From a checkpoint of a small transformer trained on Wikipedia.
Size: 9 layers, width 320, 5 heads of 64, MLP 1280 tanh GELU, vocabulary 16384.
Architecture: LayerNorm before each block, biases, tied embeddings.
Training: a variant of Adam for these matrices, 732M tokens.
Each number is 500 + 25 x the weight over the matrix's rms, rounded and kept within 0 to 999. Layers, rows and columns count from 0. Numbers have three digits each.

# up: layer 2 MLP up, 1280x320, rms 0.0599, rows 1257-1279, columns 0-79
# down: layer 2 MLP down (transposed), 1280x320, rms 0.042, rows 1257-1279, columns 0-79
up1257:493480459492535492476488507512517470523506454520533486501546521461513538455514523471473483520528450487508478515495489525482538501478505539484493468469469528510454502485546513507482500511509540498500482468504483487523486555458510425533495558
down1257:500487462518547521457492569523492507524537479538546413570502538485466534466530441487489503498535527495474497487557518504481575524492506497523499480532480476504499514496464460492536470510594471497500496483503464465490482527510543511546466524
up1258:503561513490523546484526486473531537452503465517486487543473468490475576514496517474521475542536485460489507501481566532437509520498498436528497499543477553466497504517539515497522476451474550506500505467528491487469515499496510466447472529
down1258:476536484529526462496511481491525515519457496494506510517510482515536574449482485526504487531528511489496524490497444502542496495481495473513542487511495530485467480498485528522484496535478499507485534540460529482494528496494486506524483444
up1259:536490484470521533481510522525502511485502458504522486507506508481506512506491499482491477529458452508524512476486484478491521477529517518515519490480497482486496498497528536528527482537470515465495462494493490503498472511404505468490478527
down1259:546513506486475511512491507530537481459500461496478507493493478488505507515457525499501467495486485531527494479504521519532504508519525479486476483485519502470445491512518503477477509502519489476476478501491547516479516494449501508502503479
up1260:494481539492521508530491566521506410509517469531454487562465478498448517464497516438501493527512488524502465471526504492519469506505499535497484546454489537550520474512520492481485418501516542448539490536464521483449483518493491451546470489
down1260:519454471448508531547447516479536502483515487499536442501469496469487509410513537428550470546561485522497479518474480531484492486531507570511477533523479562497497523462519472467556517478535514425483464506506532503453473432512491539551460449
up1261:515499504470549523498535547536584520504482472523560523534470472494534471479533547500435496540504469479542477515467482450517470497510497476531518491506402521528502451519492413479521500483480526505424504545543524466536470456483526471502446556
down1261:449510475508492499499524501478554513441514531513522527447531565503600509512505478511533531517522477496519543465518483464448536525556486510496544500475470517554521477532437485440495491508456514531474471473522506465481438493495479502550481481
up1262:495543448467525477479448522564416514489518496432515449517554532478488538470512473454502464539533494552503609521549440513468534545526506500467493494526478498474534505488536536496489525522540437489441481515447462554460482526484494451528436521
down1262:507517458454544513491488468508504494520507468516487477474450493489497479449503470490524515495487514488503501480531494507503490491499487478479509485493510516517479514521551534475530457482480515478459503514506471475503504565492489474473510512
up1263:467493522478500505502549494505483508488507485514506488506491465475525526500511492503514510529472503500505506509514484482473498513520492504498497493437472528509495519506520512518532482497477482456493488528479496497518476498492496479502510518
down1263:501523502520498495505477495507493493502507491502507510500484512507518499501543492504508516501483485495474486491505514481501482498513490508489486516522501504545501480494496495490474501478504503477515511490489499504500508501472496500514505477
up1264:532508514501491495412516535517446468475512476497495508531497483505507507551490497511562426492485432536530523511492496484510604490513495501482497479452477507492484548469501515524526522573517561512507494485468478451486462530421536502497471518
down1264:512467519457476522506529500449471510529516517502503499469487489485560479517450482462494480466508538510503486468506437497576522558525538532436521432505514530502507535524500495534456510469504518489544507475554492502511471525476465469463492476
up1265:475520501481516525444522478473499482494481470474485488509493448492519513487478507512538511583517504481511526525441468532435493488444508517510489514519572498495496536516526512539512496518522522405444488480499475477506496501504501506483462514
down1265:527490486545508521534495510542526533476485499524488531496521545526487502486493529465445468459509502519461465498558505481568500503538497513504497486490465435499511501516489497443465480492497481550515514525500501516508490481491516498479572492
up1266:518487499460501519474501534531447490473513427493533475514502496472508533469512537479542433516477446515514506493486474491539530476542501479483480482477459575515486495466527534495524448533504494495502475501467492510480454505436522492517498567
down1266:474531568527489505461438521441542482571477519507513503472523454438547464538432480527518548516484501486500485487469537503508505504550488481478499528467523548538530537555467454497454521481499447516557496477540480543502453489502486510493489505
up1267:507474466464497507511531501479466503508533477525525508544531483503504483488497516506500456460458482490559500501499508480489523505537498509514508476445501539501486509472504530550529487546500490481530508473497482490509491519450464504517501530
down1267:513493504531513499500497511510503486498496502505511507508480495503504490505524494497513512496500481499500489488501504502480491485491493496510493502486493493497510507483476487498490490496481512506513491513512497489481509501465513487496482508
up1268:503528493502481445451488526550425481473524500472506516502490474438545529437522506457501402483491509532518541499501412530466507501478504526454476443429507493529438504529512558488503494525499516487492488491408504486526465539488481507564506504
down1268:430533513478494486511498474460517511514499486455538521537479491492523565474507452453490464504487488467507452509489493498489476481477501504475495498541528534498527522544501508495520492485475483500474507534557500515499459512491478516484510514
up1269:508475478519504501457471498486511507475487436520528475507473531475474511474504509523552470533503433502533529503488517530495549508552512473491492487489490485507486509501488524518503513502511523487487470520503481487491457553425508479515473526
down1269:496467481469567476486562473526514527548501523499529488523511495499550519484527480486466489491514523524503483473495510514539492560520510533520489486549501480504481560543445407501488460522500515499523497489551433498458458494477479546507499514
up1270:494477526499541480499516504537506476522510504530490515503516513489473487530503425513516468449510475548480505462544450472533477507506511527510499532495524524521517493519492532501486506514502504513525441500475499480526461467488481500478500495
down1270:480529494560457528516497497503453501527503484461485512491472486524504501510532495500498494475490525486539467495482470501487476492511489496508534474494470487524492503516484517462501475513476500500514515505519474491495518521482487521556542468
up1271:485462496494514477500516495468496469506535492463520477465483487495514484505495493515512473523493489465521515534480441457446558486494486509497485505524510517494499513488489460517511518543512488497491483444477479513541413542482479501501511487
down1271:488501515502540492501484518482522486487502494521480525522504491488478495520513504565496493522503507500508491488528498496505511482494489503497506491487522482517493500481494497495492497495487513514507495500520480497520513499460487522505495504
up1272:506504500487504495500495494501506505492501493491503497501495490493492498511501510508503511497507496489503498505503510506500504504495503507500497495500511505516500499508511504502498500496489498497508506504493485493488492494502491499498490494
down1272:496497504500497501499504502499495502501498499501499504500501504510498500500496504498500498498499501506496498494495495498502494500503501503500501500499499503491501495501499497494502506502505502501498499499502502500510507502499500499497502502
up1273:501475485463538517463505511537520497513561466513521477505491521456493489462488537514517459523481452534536504501478535522489514470531503513448524479444434468544458474464526557521520509503468536487470466474521507483506480527448521454534475541
down1273:493500462495507509505525522522525478495514468507526464596557518478474493501493462434472596502567512395513469494481465487501566542538491588538536518460473512563509514540424518502566466481514500500474478474544463500511488523464534452528526559
up1274:537530495485539497488499543500507477509487463523528499510516520496489506479522522494502438543486451542522505521496507506483510474519500480507482510490500544515435493485523526496535521512497508492515455483467495511526416528463507474509502510
down1274:433523589514514505495569549461505426497510532451507502608502475442479509454536423501454484515482509508457523488518477438563513516499483549449559585520471559571525496491443542469502467459482443518541526444520443561473376524495445458563466550
up1275:504492496496504503495504501496505498500491506492498499501493498497495497495504495498496500498498499511504509483497498496502500491502508500490491501500485500497500496499503499496492493506501499499499496494496507508498495497504500499508502500
down1275:498500507504499497504498499502498502500503500503502504500497502499499497504499506496500498498502498500502495500503501503503499503499496499505497500503506503502503501505500499502502497494505498490500497498500501500500502495492500497501501496
up1276:517540503519494503519544554597491483549557485431507493478499457446489485477489479581493545547451505494523516480484499442491470533505514549487535561503530503543482504518496587558527517486450479442457535483558487499534481497477535492522469519
down1276:508569469512524456472524464507471524548486485475516579510495480524537522471528456533518493465513476505467568513539521469434515549528496529474566506472533522510471466489505515483508506433485513518504560497535459525443548495498518558544507485
up1277:502509505491504505492498509493498502503501508499500502501492500488512521484489500501496500494511497509497491506497501511487493504500503505505504485497504502494484507506491500506499490500501505500497503503501509497492492501503509503496501497
down1277:500495502496494501504501500501499499499501496499498502501503499500500493508503500498500500500499504499500501495503503499501502493504497498500499501503506505500503496497505496503496496498495506500502497503493497503503504498496495501504502495
up1278:497480507481517520490520496508477501501517497506505491499478476501527476500495559497516481516482503485497518496491493507461515492505495500481494492495456519488509508503520546521531488488479504498508495505466495515508466516498485493483493545
down1278:499508511514504509498499507489499493500498507492495504498512498499510502506508494489489497504502479524491509489486495475495495497504500504506513500495499506507506502492493502504477496492495509522503499502500507503487512496455509508495500496
up1279:500498502497501499492501494495502503499507501496495504505500495496490505503500503498501504502501502499502504508497508495497500494505498500498501494499500504493496503499509503513502495502492493507500501497503498497498496495500495496499491494
down1279:503498502504499500497501504499498502500498501501499505499502505502502501494499501504499498502498505499499499499497499501498503498500498502498494500502500496504501499498497498495501500499500505498502498502496502502506499502493499501498501498